python train.py --d_model=512 --vocab_size=8192 --norm_place="pre" --extras=["capped logits"]
Each number is 128 + 24 x the weight over the matrix's rms, rounded and kept within 0 to 255. Layers, rows and columns count from 0. Numbers have three digits each.

# layer 3 MLP up, 2048x512, rms 0.0704, rows 804-910, columns 192-255
149130109152099117113140116140143092174161118157126115106152132162136092165096120139117160128136113096088123108073107098103119133108158163090122107120132147133078124133133096136099133147132145
098129132163136114130115142102119121152140143119098138133156143151136120102152107137120116111108120134129090139110158147121108104139144143111172149136124118164087113143148135147102130142130110
144111123140107121137078125114153146145157115188111117122122140105061148158111172131145098106119119141130135149099117130126130164118100114133119133108124129126108139140110136117130158105132142
130104112121124151153141145086118117118100133120124140126147178129116138172126095139111128156139163112155118133139166125150138118135093150096123129127154157133143110168151141124111112149072148
149133136119146184136111126137115107108152142129151129149155179125087113114146150140112125128133131115076115124111119085117139153124119127155137157122159097118128102144083125086137080150144136
089107098096134110136132146140207124188077139106146122088190127093122159051064106163144083151141144109129166139163128125128174153096140158107109064132146108098116150147148115147137146149144107
156125117107149132174145078088145127129118124100094129091141092139171126135120136105129128152144106132135102139167157141133085149108114151127148119138150138142148129161146142109109188101144108
140124087136110091181141114150118150103132117118147104110140108107143150144101149128149103142119159131120108119127101098117096113175150129096137148072095156116118091165112067137079144117106132
104160147124166130155120141137106094152163149085096089118105131124108099112109169140137122153125121127154121135155130148131149183120182121068127119118102110091119098115135106139144117112152090
153116109109158136133192094131174163138129118128091156108127132132111111119093134113163082162142129128158136156134148141154103083136157146101147083165100110105131163077107145099165152137098127
115139139120101132127116107119151122083122101092128149098122133129097131133097147144111098107141111136126126138133082121139141108114148090110143128097134126111091147129089145130106090193126155
107114170179140174118116165184141140174129129155134134127116123117116156135143142133130132082134130138124184139084151130148091151105125116122096128106120092143156138143100119123105131128061101
120103144146156100152158147128166131108163116137122089136101124150125174126157118184140142138109095098161134135124088138164104121140152131105146140126167158108141147129158142116119114126122127
128147159145124101089110165159143158136146123132141129115162149163168081132121143144159105160125114108121144145130150139107127082101142117158107124146130114136105144157101116092105140099116109
117116106085106093117115144140120161095137138133101117085138116112194049098077148134118083131141096123130120085141157076098128154130146140118154085104095159101121114140150134097112134112145110
161131129101182134119123177097159148137160114110130131148142125171177106155103146108115092160132127072107113124134157147115122103136070137093110107117137121166123113151165145109092109154098111
147115158139147116156141114111141168111181129115096106147144121108107159083158147159132119047074171119125134165104135178100130173122113107194155094133147130099102142113117118128130153134138123
151118125107126139181105172173163103072098137105156151111129137160116131147143112100125121150171069132090138112116153136132185084118139159137159130107109128139192160150128107090124108130112113
168086132136135111154115099121105099118118078132120148144112159139067152113129143175159106127188130137151141154114129120147104062158092173146131155153133148127141102142120139106104148123160134
089154123157114115152129134095126116140162135156131067129110105148132155158089201169109139146146179137144116158090119081153176118123132121086109125156115100135134117124115092115098137159132063
163169139135135144126114100127145095159061137127115110142103111128070138149101114123116148149161155153127154120109108095098145125065159156158114132082104102132118122092127108149112116154130179
101116147133154125151113128095145134130126150103100132140147163171115158154082196148103087101116106181170106134116081105113101080123158180134107137087149120183176092133152098118109136094166112
126079115134134145148130096140155120135138113106132117106149107094144130141162098118111056139146123126111155134157076125145130139128133098127057090163145116129092153179121118133178153105166113
109171137139127175147130128158162121165139110157119094104107172126098091102121126148147156127130139127147128141124124116140151129113137181103102131147088137138148080169128076110119102147107156
134124157179091147136101112134120159156131103138133144114165137121150120102175122134136141145145143139133128143104085139085135116138110127096141113133131168147126108132104172135084164147106082
135131130112108099140091099125170105103136130138146090160142120080147098112088153143116120115118141123110146149127089097116110109138129143116085126101082116129121115156114134116140138142139131
135117080133138130137142086111141137146102150109147130118114132125083112106133114125125129137122087127146139134116143145127121102154126163117154146139087153123135126146163128133125150116130154
149120136103115118145119108150135130131139133156138125137173125156112087082128118128163144138099113137132128136105126140142127127118139137165129121116159125092113103066144103117084137130089117
122134138149123068104154102163110147093163118159129138137139169123074130098102144144123099141144119087142139103100124146117090113088138137103145146121128150141138121137151126152102122134131115
120131143171152141131122122164140149125129057101108130122153143109146097120107108077094145127154159145079118109135150154141142116113123156166142130114086129137090112119165108109145149148160139
108106090126112124159145146129107152169124143121106123127123096149133148188162168127152124131110143127094134110113146109137094090126162104150134113128132128121104131158098114162115134109144152
159118144193085167152108090108140125115142184133125137118143111094133140109127142154174116133151122130124087114128117159117145105137138150113119145105129143116143146106159124153147106146135114
162111099135152115151156109100088117134117118102100107110136125117109127168121137159120121157155110138129133135113104106129104114073098167120142155107085141156137105132122120148180151119071130
104129122157130129183159117110120137151127097131137150147136133097147120088137119126117168125155135133115099167130093166156079119110120138116148119137136124113128108146116140117079131103116102
144066088167117134083140094155165105118090144122121113183112146130108162133099133122130146130118158154131089140084112139149109153186122096128130117106110187059129170099110080147108101095153129
167132141120141114135140120118120118133121160146166094149118135097073134161159152088094134169127119105145138169123148134088113106111124150099120104147076135067142118104095150184119158145108132
128127117083142129150149096123101116124112183137117114102129148108081124103119143162153128084097108119168097090114135126150144124117105140139145138145146163118122120154120128069105126138167163
068127120145141104148138106141119110092145132103138126080161113175112110171127134153122115140147142155072142109082174115122162097131143140119123183149129112105091123111169140099122126162144095
137116097118129127154156117115185118146074146141110161102133131112138122117102104154138085146152152115142138108097082124171126143140094097101163133117115138179145099101111101124136122108150117
132143184138109048125121116090191157136136143120119102094134162123149122116113074112091107116100105128140171106096154133108117125135111157125137122139144098142130140158089088084135124120093165
160165115130097168162145133161087104121127115154121111142092139123109171133077086121105188145153125120088118131114150084193091101139167100178091133103148131117128141101129108092145146100128136
131136087111143102127153142113138105151117071138145118126129087133128134096133146158124111106103147124173123139146144093117163105124153134156104137126126156148132140115114158139154151129143170
130111091160156084092163117128131172175135166139135123122098147093162134104136097126153134157124081181128128138153153151098162092145124132134135158112119094156115103094109176161151135101158121
090112156115083128135111140112110141151101154104088123133092152126118148124124108152137163092162112121173134148135101161122158115133108164169160101100083121172145145102145140127149169134096142
103113132154125126136109129171113179113157131140125103080110124171143143133112111089132096118085133145161137075154153128075132070175102174125141131167130119151135158107155192158116088101131144
145097152123162122142159135141146127120147181136163119107073156147079160156091160131137135162127123074095169152110076139139126133121129141143100155153115145155109113170168124130129098121160085
108139148117150138112121152096092133094149118163162127121163145131164099095125139078080171125147165105134155125140154105150149145090147119117117130126159127101095139090135162133119115134134164
145140137114131125121149135096099117126114135137125146102071148119108126105167132123104139134131110086143168128138129103136138155119124144142102137174154135114152144099129140120085102138138137
096091115116153107137134116138134110184138156135101111114122125172146110086122166115131128101133109147120129151130107105158110123119098127142109148105153102106135084100156102133135158110119147
105107121152145128135101188111145074107139139117127090090155136098114115092142112153112120107146125142125138125157136144107189136116108137158143123070109112120132112135127197139172085139105087
108120140127111138147137131163127113120147116154115138137157111153108126097160180101128142139115133126149142126126166114129119145127158121113124130084050104119127101133109150101145110139120148
238087179136163122109127138116112120129114089143121123117164151156156131078122115116116133129115155123147079149158151090107082108168110122098129122137142114130113080135179139139128127120155162
102136154113116128144065137139091112073112162097132133093130133131104133156145126111160140108131070160130149114110089169128147159144133088147153145127087110163127103129097154171105121083143137
136126140125125143129123124132168130139108139173115108146170128142144144136121140110123169101128154118147130150114113119148148109110151151107170183129150139059131160090095145138114100099165095
132166107165137099115085192118166118107140127148111103144160103138151126142090145144172115123073070095162055143122092147130126105163114121111152130117104148093136105103139082156107161165124110
121118142111111116149105109129161136175112164110118147093111159120097114148147121081111153082085079146097148147174122108148106131131178144118170107113211080129121137117120129114154133188114138
129123137127159101118156136108138119103123137179097152124129088138130134123114161160171160138081106125130154080147125156145136136117089127105123146118098115126151131101128106142153142115118128
154124123097130126085084112135113130131102116115121145146143142136151138120140097106169131138146136101097108128170158105145099129099145126133142146095145123077114150153165155115132170101118159
091107102125175131165140161105150139121112102118132083133132133151113138160125125092108100156140123136170157134129144145141124097118103143113114129092132126119095139127055093113126096155117099
113112131143128124089118113117136133109154112124113127096149164164143145132136118148132087118124136127101111111082089124107101144184139134051152160081159127096153144110176161140115129093143116
123146107151146094062125115149142113098132120111121106107153120104170123121149123122083113154120141171141100118109138083077113126125156149100112170146153146155101187106116115131114133155109145
143127119134150134139099111106142171121137108166125151138102114155110138102134117152124140107149152133163150156099103138155139133154146141165113087153113172132086130127099140121155117134099139
160146094105165120098102169139158138150125083124098125150125162119095113157121158119146121143090143142168118099156129161138126110157076149128098111126145149106124135115108108141123129145107178
115158114072122139129125128160121099133129158125173095105149080134102125125136134089119131117106111160083164122116172120148098143074184169160132139098120145154172136133127143106129076140148132
117151152081137152137158143140120134124119102135109147140141159140142150111117097114093144076096148104106057139145127127150171096123109141102154150136134173170133121130113129082084111092129117
125151132123131116128128126137145134119111114148152087127144068115143157070124128125123174106167125125129145112149115119130120144105136139125132137126155162122115147100116150156130104106146125
102109109096151153132112167115129118065091133173129121116085170101121146136142153117161157129163140108140090080097083156087155098117124132107125128153140171129122128146117136113096130141172111
140094115095183115161126068195108108098168129117102105118146126114137104143075108123181174137098125124125142117128121132127128135114068072119088148096087110118120161143102116095138123136128130
158137084105135118095097118066110118105138123111185131109117118086116135150152139125175102107133118103127133125103109132146142121117097101135124180123148136126137101104156126106150147137146129
124162117090163089141091144144110145089113140137097124135106116126164135146099145166115128149116147165121123146132122119134105111108173127092131112155083140121100152121154132078200153128205150
153151146120149143132153069132136127137098127093109095130179121167082101117125133155126122144125078118126146120118112132174138131150140135151136161103154126136144089143133074071158124145123089
157085173146129145125059155148125079118167102091116149158189087183106111127138123114178068116141128112152158152111140155117086133139081135156124120125136142099130141112103103140186099108077081
109121121165141142087142122122080146067160118135125106128146157130151138145158144154115135059129101086134094134123131116109077092138138128139136085125159113136095145165089109152134154104166094
146139190113127118125115163075165090166125128151111114143145125158112124101163149103155177136101138157133112128091120116139088148125095134178089125103134138110096130140150125138154133107093133
092135076200144137154140128115130139125184136127132166115156118103159145124117186142104104113119173172097140105137126164109168144104145116119115149133159119152165121107139163154119129180188084
110154136180112113138140133133137127123111137120141185124091211179099108123144160111086152120114135140080155156155135199127146153138122117140129151089087116122122096101158110137130128131190143
129157068150104119110154093061148134150132149132204120081149130087129100102137116104099143119127103147188136100154110150172118153131127132097104136125136104140129136151095112101110125153150111
115139179098148115122086130116153131106119126134141126096177139130097105117119116159168171145134111098144146116136128147117129147151095052084086169138143144136132127117131089075134135148145151
128098114130145151128156101137113103129117109102150127099136110192111130088118110099160114147116127132088143089112125128114128111121108119110131115180100160136139136195154126137100091142153145
084112127125095108110082161109098093103116123150154080146060123152094142085119110139112120117149119120105091146097109140131130111135131142137157117135148155114104120120114123120134092110145105
176132145105114109124111142147106108137100103136120122192126119091135149113123120138071135148082165100118121069135138146133153086124105127162115124097170143120102147137182097112126118122099090
183118113122115140143122127143115138113095105178128171143106107114122100123118105120137122086163107128106151126124087115114125105094157143140184161133150122159137175157090177118160134114120122
087124086115150069117122081145133134130130131105137128152118134164112166138106168099143076139150136160089136218159133100121126133104126106145141123109102126151075120138141096120158158127119113
139133122088124135135118108171138177127163073123127079125139124171074188113116133156134091154164160107159123156155113134184112184157120103151141148125128148107131132114125150124159132107101165
174146107112093123134144160182135131141162153158135126130141129176133135124109130130117128092131119147145139128124144193138121108144123150146150101129152153138120122152144061141097161120091129
102123109078132095111091087116100093110102113153062128090161107085154155123162114150158136107120117161128133129120088166096126159144131097082073129127082188142167146112162129112158101085132171
155124132073159114124134149134161168118131105117111066121163149170134147129133093129114136180167107099108138164123133109139154099140121121134116107124156119124118098101122149122133143118143116
107113137120116116150131089121139142131156179144133152121175139147141107114176124156060116123117126116159152145140116142137166141157103132136144172142167144168183136138116102052152121143152123
148096133157154136124125163188187141134151069130139144119129149137098161140095167099124118110061162086150129109137169154137105122163117121109148086117087103149126126138101149158165163139136105
071108104147157163126135091162109144126150136123115131136145179147172126139115155130100129080128128122124131106126182149121150145102145111136107152128160146148146114133139100159128171160132096
150124147178089140115111102116109155094105125122109145166156146126121113141143135131156153120133093149098108164177133093134117093113139187122107102101099140157131153101111076123138119132109167
161137152132125171150136157096136163124159126114116133115108094116152150145083133151144127135100147096133083062142149144134124099123121130083148164122120103156150139127139143126165117121147142
126115142110105153138119108085156126130134133155130134135115141142090116134127099129115143133070132145110147121101117151118140111103132115095092087104115122116108161139139145097054084126138170
114152111109161110133189140129140132124151148132099093111122151175142141095149135147135090079163106155149118149101146093127155108116098129110134120147081143107124132127136132137081142143116140
113105101131141147163126149134160138157163123145141163165104161130093132167093133144139108170120138157133160119077147152163120128117168098164135089102153095129137076071139097115119131140117155
159132116111156121135102122126139137143129105108097146146142135109133129152171153161104123098152129110111119151139157133139134168102146121141122129145102110111157150134088116124130134110101100
114061150139125134109123134095091144152108082119074142136155116130144120128112145110108126137097132112158130149094138110097079135097123123117124135139136113133153144097172131139099158139161125
163143145176158130115091129140137160131136137122092142118132109108094134138139171123094094091136105144126105117117159142153114130096122115168135162123156182142153127131112121143108139142148114
099114111123132149134132116138101134185113140164140165095118161122118089203088110120131168138116111135154144151119141111141121072120160080138120122178103135189125095137116178120101137123118169
135133160136141139107162095136136119093134144079145086114106090145117151112128102131122143134145098126093122093146132163154108105097128132123141148125134134131141101142144092138095071129129123
130159118111093091135106155109124118176116124120127109103135171136205151160119094139120109124130102145116145133103139122123155124141117108137129125144163111131159062093129188177129201092123126
139087156136125101126134091095106121139097124140128113120124121139094135119153116135120136112115104137118122152091076101116137077118128086110084165130131164099130092153137141159131191083171121
095086120143130113111139133106145158107169113119145138123103146139136138158085147113146132125152155109142139152143115107122136129114149106112144113132156119174144150144094086147103153126124109
185120135081086131148105158140097132167141153137154110142112135147112129125098132111150153097162090137136109139170119074167137132102118134125110106071167111135129162119125161128123131148147099
160135170142127092102107158165143125107154143124120141133145098153135138169135120158164151113141112121130122075092136150153127171144115130156149107102164140160096141106132140118098143161076162
153161123170130123112121157091136161110110153148080091126099153103160119160075114103184125123162157127156121119129118116171157157109124128130126145072140101114150130133131154154100070124118115
146135160096129120119125158112140193120126167139134141140157148124130106163196101140138141124106176151146122075076147111189117141136137139135113140106110152174133099141147129057155138098110136
# layer 3 MLP down (transposed), 2048x512, rms 0.0645, rows 804-910, columns 192-255
107146114101158127155141131084117137099105143117150110149105130101104156121125118108140106119138132157145161157142127119146113160137124099157198113117107089104151127088114109154175139129123112
129128122131096124091154155133149160120092124102144114146119117092149151150127107098105118125182159116141125136167101139128118131141151149155127144150139093130129142170144075151110138141105126
101112133131106130150157140144159119119164083153122151112115158138126102143120141154126161132149117136157086146123140120146111129134163131119153151130122125109143129139092089160143142140127116
127147094139134115127139127113173159117125114135124132124124124093116128093104092152139137110159091164092126148136149133132165121110134106158132127114168154158120129145150144112100103170133125
143112137069149138145096120124090135064153147125150131083163142136150128132134129078129143155079111154117115073108080141159114130144143119156093171140077118198104120160141101180162153151149095
133168173119110102110145124111105140105157146109129106174141103131181129088153107133140131144108163133124129116137131106126088148086119157136138081143106151137106108090117076114108173134158109
095115133128122113079121141130108124097170152110158128118127141165136130124092116108117134129125152151143140129059111098148124165126134139135089141107111097130107118094144147142132132136146127
118135152172166169123079135148131119166129116094134153150126137127109167112101157160126084076123077132161113095179169164133125128116095096124110119167141140144148083115152155137169154132136100
122154148162086123206136090123133114146142122084118143096115115145092156139162176108186135133123115127108098144158136111123100093138132150116109148118179144183143125094136129067112093112119134
071146151108166141109131119085125148141147119116119083108127111156113098084106178079097089138136109126171158104103134087153130126127164161135074157127153132176125148158115110109170149130075161
153163077146130129122154099100145088140090125115115118118143139109192144135131103121119125115098157161072121132119156094132134140113116095090165148125133093134086118114145115137120123128162150
120170108124195136091084172094101108082076096175104130125136166127090107113101142117101110147099097145131072131140156122135148133159102109133122094086131129112087116132132147133120126152088112
165140118153104072148152136116131109141131145122111160144139084083120162160153134122104178158129112132161112112142137092129129105121165127110091138093139146111103136132152131117129123127172158
106168156173164135153123116132110110108089125147109125067120160139115152110125120151119155116116128128092119093154123135126138172132119098119097169143173129104121123120108104131134150116120139
147108130130127156137153098105098074121122120130114140134152141164131106138155106159159111181139151182142112116101126087106124129103159108111119079127110127143133138122116148133082152087072126
118144121119104154108105066114120163088110121138121136134139113086098158194142126127115158122151128139144148111133127114118113155137146143128116121171101133118116155090119113139143119114161124
169138169132115090104152142135100148094127161147107119109139181087090137150124121161160147192092097175141137124143122143119128114088139164175116106114119141087153129122141151122125134123090119
096127098119124133091098054111108142145176121144114134147149098117126141121114127117130136135116168105119130133177140099119049146143155122108131160118132128110109153138132122143122163128124135
133124115148126123091120162140164140129153134111109117122123113092139130101106128131127117155138105117135124120115134151115123137177192118142122089120135132109097108122134102147107077162191154
129177130144141093136106140086169128163125157119111131156158119145149148165146173110149163180132202081102150133143166128117165109126146132153142114141155127079175145144163109148100153111169102
115132102105117113163101116157146060142182165149139131156120116103136143122178191156100138149161136158192121109138130081115157106095169127134134078134114152098093142108165123144107111104120136
100121084188142138133058126120102132107150132147148142060127131117145103099095113120157131117121147110118171111108124125113122160119122157126130188151099147173109088142109141128126139129139106
126205154110113159120128140136098120151143145183097162133139056138130127136079116123170140080108072137112118126114165149125086062144129149136140137107136144102142092132166110129127121131126151
112125099135151140124118121140120141115104130122139115170164111094132096109086075120132182107119104100119103103121128132110090116115118117144158136126155141128139122118151159143177090127184120
140185072130132156131142119132124096104155114108120142151117165111101142151127131137146076111131111127148086141139133112158083133129133117134137123159140103125152125130103116159145136167148106
135126143132107146138154133080091127125153115145123125089152132130071174151146126121163151124112116087131158139118171137112120183101107096140128142111128142139115116114137127136101140139111087
127162163155113114084123125109112106144164113125093115093139095130104121147145150141113141094137133137127143134140122118141138127117114117147125112139154121149137109106127106126159126110153064
127081163102156103113175149115117164113108137132156140081125164162096164115118119140131108134107107156107104106141085145119129087166116135182116129114128080193150139143094118125133138113138123
083104165116136152134106159146175121138141134151117124143139145127107121166120137181114107131107146102156113122133160159158156119122103109119120114043146152108126107122129116096109134165154127
125157136151126146111095123113079125187123183081121139138105162097166151115120166126141124130142130123093108145125098139128120095124168113093130114153137092160093147126141160139164106131111148
137117104109138138172126135114097091079096170084149117142081102141130155122143118125104089126184113120142087106122150150108082095176138144125127153128148113116096127158118132137178129133124171
142133124130123138136115118130089109137138138145083118132137111132130138087127092135099126142134113142150162123161129134151112159036134117089115187138161130079118128150115122134137135099118149
162127115082134129181151162155116121130103117146125176156140123106094117130112130084131128112158130110160094117103125134151151086116113106150082094107126108160152134102157083121101109131157124
118115124149092110074096146095133200138176090107092093108112092140129186159110165114123104120105155137119121109154168123118166149115112087094122133146153102144137129140149120132115118162131127
122178162139175151171121141101120152157104123152103152159114136140137129126161111122147131123117125119116122132144131107146130132155146160068154115098110109128143098118125145116125131163149124
093116133150111100091116135165131147069116110147112174128191116131103092138130129143146122123167132112150146141114132136122148160151112146167132110127136104127108157165154125081100154122094152
111119127155118121124148135151136132119098177119125143127108136150152118110150125121114177108154097115119114092120143139124132128126142120150164089118136122103159104099106110175149139137100120
140143138147146138135129180106141133161090127151144109151091137141127124155129132133137154179124143135136107140165100117136104123144120123167131099126126122103126109128127140153116131106163125
140115157128123161144127098122154134129117084122141130146111106166143116141106142136153104120106123117128121099122172129103150118121106112108093136170125077136120125121119136114116073127084116
156126145130123128108137141116136144176108136135147107138112153150149139140140129140086095105120087114160134094108144139128108129112059169080195137117115183119124150109143111109127072124130176
132158126147143100137145135108126051134149110161163088100113160078133116099147142131124093134176115113158109126176137083111113151100165135178157167095123172153144123135159136151137138121129099
115150166106135172153120122146125190154106166149125124102153109140100141155084125132110145129111105127112124098157090157124129180121125131152154095131147093115110147144098102164129150138135116
116096121148185125150112157150147158095133145128138106106084121130109087129108099138123139068149146105133142096144109130174075106145144173073159162140120133116101108088153133140133145129122145
182157131152129168172115149103100111098145102115133151140107131125167129106125140111094161141125145103104140171167107111153132120132161129122125110123121153075149193122095163123136114158117133
124117107122121099114100079112135124124093145145138118110114137096098137163103120131071137114108165112119141143148165108142119099134123172107115131085102132175112152127125138065143095153157117
113114124127139153115134125112118103158106103134106142131099076114156109093110134133102113140172119171187092126153137158121137120169122095125127135124118123171148140114131122146112113103157155
147136107110128138129097121134142124137144124148111141096110113133149106079123135129115119164105120135110156117130158115120096084107168135127149129115106135148142112085132133079139122131168144
075091130121147181122109113107126134146108119117175120124142127112136122148127147117119101103103161143137099143165103126096155131105130172115150146109165077131174130134121141149118152114144123
105107157142164109109141125158144143112157116121105092137156171154131143075177135123182116125143117158161130155132157127129119146157172107133138123139100149115103165133103089104097113139149121
135122119112102118123174126084118159118150107107123156132089170150136098150173116118126107121159080143114123117108146193134109116118154113141143128144147137121107122150118083125102142125103109
127144124144141155104154094102133132125147126113129114117109162093110148126143113125151133137109107138095123148151105129117128117137080124125131111165132138129146124121134114092093126120134097
107143135134122133150126109136128125141161103151165150100076109211110110148106140122112160133146142140143193148097121143145088091121168190130115119114127107128100102132089136132162179118136179
197097157100122137114150132108146146115132121158107155151120127124141134150133126169129117155136131132123169137152123126146132103110094141132101085101159140129153117135149142087154109169139139
121077109162111132130172169078138137184164134087177072134117121153117128127099124147149116175141134126120132123121168146147115150136182137073156087103125110155106154182116142132133127142114131
137097150148102150162167088140119109154118175140196133130109140149149125106089085113125145109139165145118124145155172117091137111120162176123128134121117118108153113140120138092106128110120116
092134171115096119134147155116130144154070123163138156146124180133129147122152154109129111167151111125110142159109135143165129125131116133165196111150161137095130130128114140111141170128123139
099147168143144145148088117150108146136141135064131117112144141135164147133135066117127104091123117159116115187103127097163154119127133129087155101119125129154118175112140132144117160136142127
149112078134146128126184147123113069125141150096125145124121122099142149109122145162112124167144195136120124135135115179130134123128156113098089133168105136157150116146141159115112142137130126
127137156096094131143133098149123114096129138119142124159144138143138129088129147116098145136156111096125126139124108147152115130107153106142095108143138143108125118112136097165113174097135149
142078125158128097131113143171111123142109098107166143104128131167122143150116165122183137118153122125129122139143096138119141126129118124118130125117131143139145113143155109137143137113167142
101089153098088116102133115128076136163144094087083141152173104138090121117117146081100118132132155124160129134129165141149120105114133155074140122149125111126102183121081120126147140110080123
103172136140120123138113167117126137112159166168137130151101138163150143151137095121094111127119139163115163140137106150145121104130138090101202105128128122111137120125110111130093114150172128
121112147165091105066108147150099105116117133138157071163065140142174072148132131088128122106180135124120157130173123141111097142122117170103106133106096113154120147095130139086135131102109118
112105129154096162123134089121092144124098142090114173179123114109108103136144125130126139124155140115151095131156125119112101141166120172110133124135135087107148088129147165088120129117127087
181134113176121118079131132127128118108100165173137133152108116131115147131113147131136146127119132140147098118165097136134078154137134152093168101161114078147146145111112163169126124146115143
140123131145156144147111127108141127125081103141174125145123147146118147165104116105115087115085142068154134111143143138117139143180123109144127120148097102138144123132152122089095144178114127
112122153108094082084091115127115115118124130168115136092121133098166155160168140108076118100123140138105135127143123148156144131114133160125157149149145077166125115081134146151126133132114139
142133156120137140113082150190109116112091115136128131152129135120124136115130105180114163135124105168181126139107149143131095143145101155165093120115139119146139143140103105171081115122167145
116110136171149135123132121147107119159159097120134118144126173148157137086135132132119176158101140136131149125148185107120087096132140150144174109108150110148113103143107128128127118143120122
153116123142156182152113133123101104076150128135126107102136138100141100126150129143135140145152114101118175165113193114186160142096152151090166179086137108135118115141110116151153106124165154
153101094157162132125093093119139094158113084161152139128175129117096134138101128154121128134143127101075166152140120100111110103081111143136146106147116118143111138197118144097162116150114129
110143100129147083103157064119151116104105112118129135130124165128139167116082142105101135121129082116161107148124105156141120102126181153139162139133116136149131133186158155137128138138140119
150090121133135145124144146105122137171099130107123139139196092182113112148150192105106108116120088143145147117117125104097160143162127111165120106100147138127126099103157112106156107127172188
134113097129147090146117177107149143074139093094143116081098116163145148107173124128135098126095057153095128135105143120111127168113115150133126152177166056155096122089078088153120108134123137
156129129087133121105121143138127121116122130133135087151128147153105138094140129112104145118120101107165149147095124120156091078154119142136156108124116138155086149146142102106117114117122152
122103135125071142140129106123157115121106139088139117109136085118108105151076140152138143128114153099182196129110136078148112099134140136120104094157134088156110090142132172123126112130149108
118129137105161129167074138117109120113185186140117081060039140134131120122100109148074162120110153114114111145100113174132092102098085123130112138115126170109068136120123123105106183155116119
136116113131119111126121098111110128107137158162113100097131142141118121120155160109150110133108139141112128163101144159172125061088167102121135151135110066112098131116115143117099106125146107
174139112103135116196141151156145156161099090119074134112143102093122136143086120108124118110172169107140130055164125159119115150115104133147157135138155123093140152124150074105197166164145121
104139109098130141112145117163169140141137124097143151161155066092127171118138129109115118136129083151168155140144097093100138111099135120177182093122154100098143171137122152144124161162092154
151106149130133056120102104121203121157159180154160117157182142100100103083110124182153128139162151101174095128105133139185089123096132125168170159151121094094176135130139150071105128172092159
120155150120195158146158099113101088145143155116129160100126109065101086134159089115082128161134127142140083086148125112110094118135115123119094098106131137111148119110144130142096147061155130
119120110117155125111178127129129166121124109126116125149124133079142067106144153137109116129111108113137136075154143129176147142106132107146108122119149133112192155137129139110109074163119121
119120140107094104102142137111148092121152147155122133128142117126141100127108119091108145098100135143127143058126123068094134092091133130129120087153109146149128147136142115129120101147134103
094153123102154107139118126094135124127088104128090104117115099113109115130135105133139119116094144108130082135138152157100102094113146125152100089106155086169149112152134143115115111098101128
145150176150156136119140099156112118137119130158152132119132130120127142156111120071092143075128119128119120163090104144100167144118144157115134127075135144138144107118132113166084156171142099
112113133158153140162121122135136122118146091136123160172118085102124105134121145137129136117142119105109127164108111101142107171138112134112160137118137136127132134124085130150134122166147129
117128142098135149190155114092156131130077099113153146109161106120138145191137118080130160120117124161121124119101096137148089114100139119134147105127118110144139155114155102118128136067142148
129132138162141150127130119110118181106162151157123125186111148128136129150150095104130133150098090121114137164144141139129069146114136118092130125154110157116135111119127119100142157103129120
103177152091138127113120133117130111117161081090103123132109168140107113138146174127149105100104129134152124111147131122136137053094126168146118130107137136167166152113140115153128126131146115
102159097157128117186158125140081082101129175159139163089129127121113122112165100182138093138142179093097140162110081121108121102148136125144116122165104109132134102150093133076146138104158136
123078138165125092112112153141122136125077122151129094142166173137164129080138138100122157123138124120076117140112171124169118132140135166179102119137089130110180121129156129133088155120132084
110140124132108146119129117081089147108149103146163158138154140152154088143141109124114126122103114149123112086125098178130135144130098112149112121120127111155124123112167133139153146123112115
128132127145091112131118121093143119110112119100126145121112134118114125147137117112087139121120114130033118113125136147137136159126120111092133143150133113145116111129143102132169144157107108
147124156125131158122158125131118099117135117180098173160143148148124084146175141138169167140135130105147113111116139067155138101110161140098107117129112147094116140147076109137123106170156093
155133124134162146118130168164117143107172118099129114107143135125162122117086173099160114125142124123119131127130118132134108112133113138102100118145105139115100135132160116121152114147196158
163128143109113162110125113133136093144145112148133164135115127061138138099163161113141115151089163139139169122145135106119117119097098123142165153150105128119132121095136113159146155130128097
158101142156117105198145107143135141127115109124146143082118167132128144160129134168183083129139178090151084102147130107103135149142123092130142115090091136125135136156122116118097104162103136
093154108113102163138131161120137138114182095114139101101115109112096121101127124089108127151150161121152158160114120107162108186097150114111115126104116134153143138135108101143126151109148117
086092108087126112090074096174126137146138141123093130144140104133099110126132172084163142132174121143151114107128157140102136143083110139146126148186133170132179108129153133134118129088072107
126086127111124132174103115129048073150125125133147131188138146129141077128135117139112137151141112127148135127148133116131117105116144115126120147121082125159159125097146147113151149132129101
124151124117106164136155080143136126140118123170132132133142100110154073102119135143115114180059140130176133163129138134140129096101156157112132080136108145151110133145106154119103148129086123
143094138125101130165110190138095126155123129164099103097152141101122166137166081165126083134146069137125131141116120141145130127110089143121158126133116149103181128154129166119122118137110127
147126117155170135081108104146087130133176093149117154101118188136128149124103114185122132118120113134123103125107151118168142160122134123124170133157158111186153144124145087151154130130148142
092108086176122141116124114157117123133114111116134151120082162167146168147121107142139143127118098108112187180126147123122124112157114146115127096113156129126114128147103141131102100155179097
113150126113066035156098141123135119160129089148132143125140151143119149124137118167113102114121090129113128108134129117111115109079114156134116101139097156126120161146169114125158125121113164
115127112117112121166124118123115101090118149124161107124129174156144146126115111154125115093117148136104126107097066116079159157146097128151162119162131131149114108085125154141132182110100121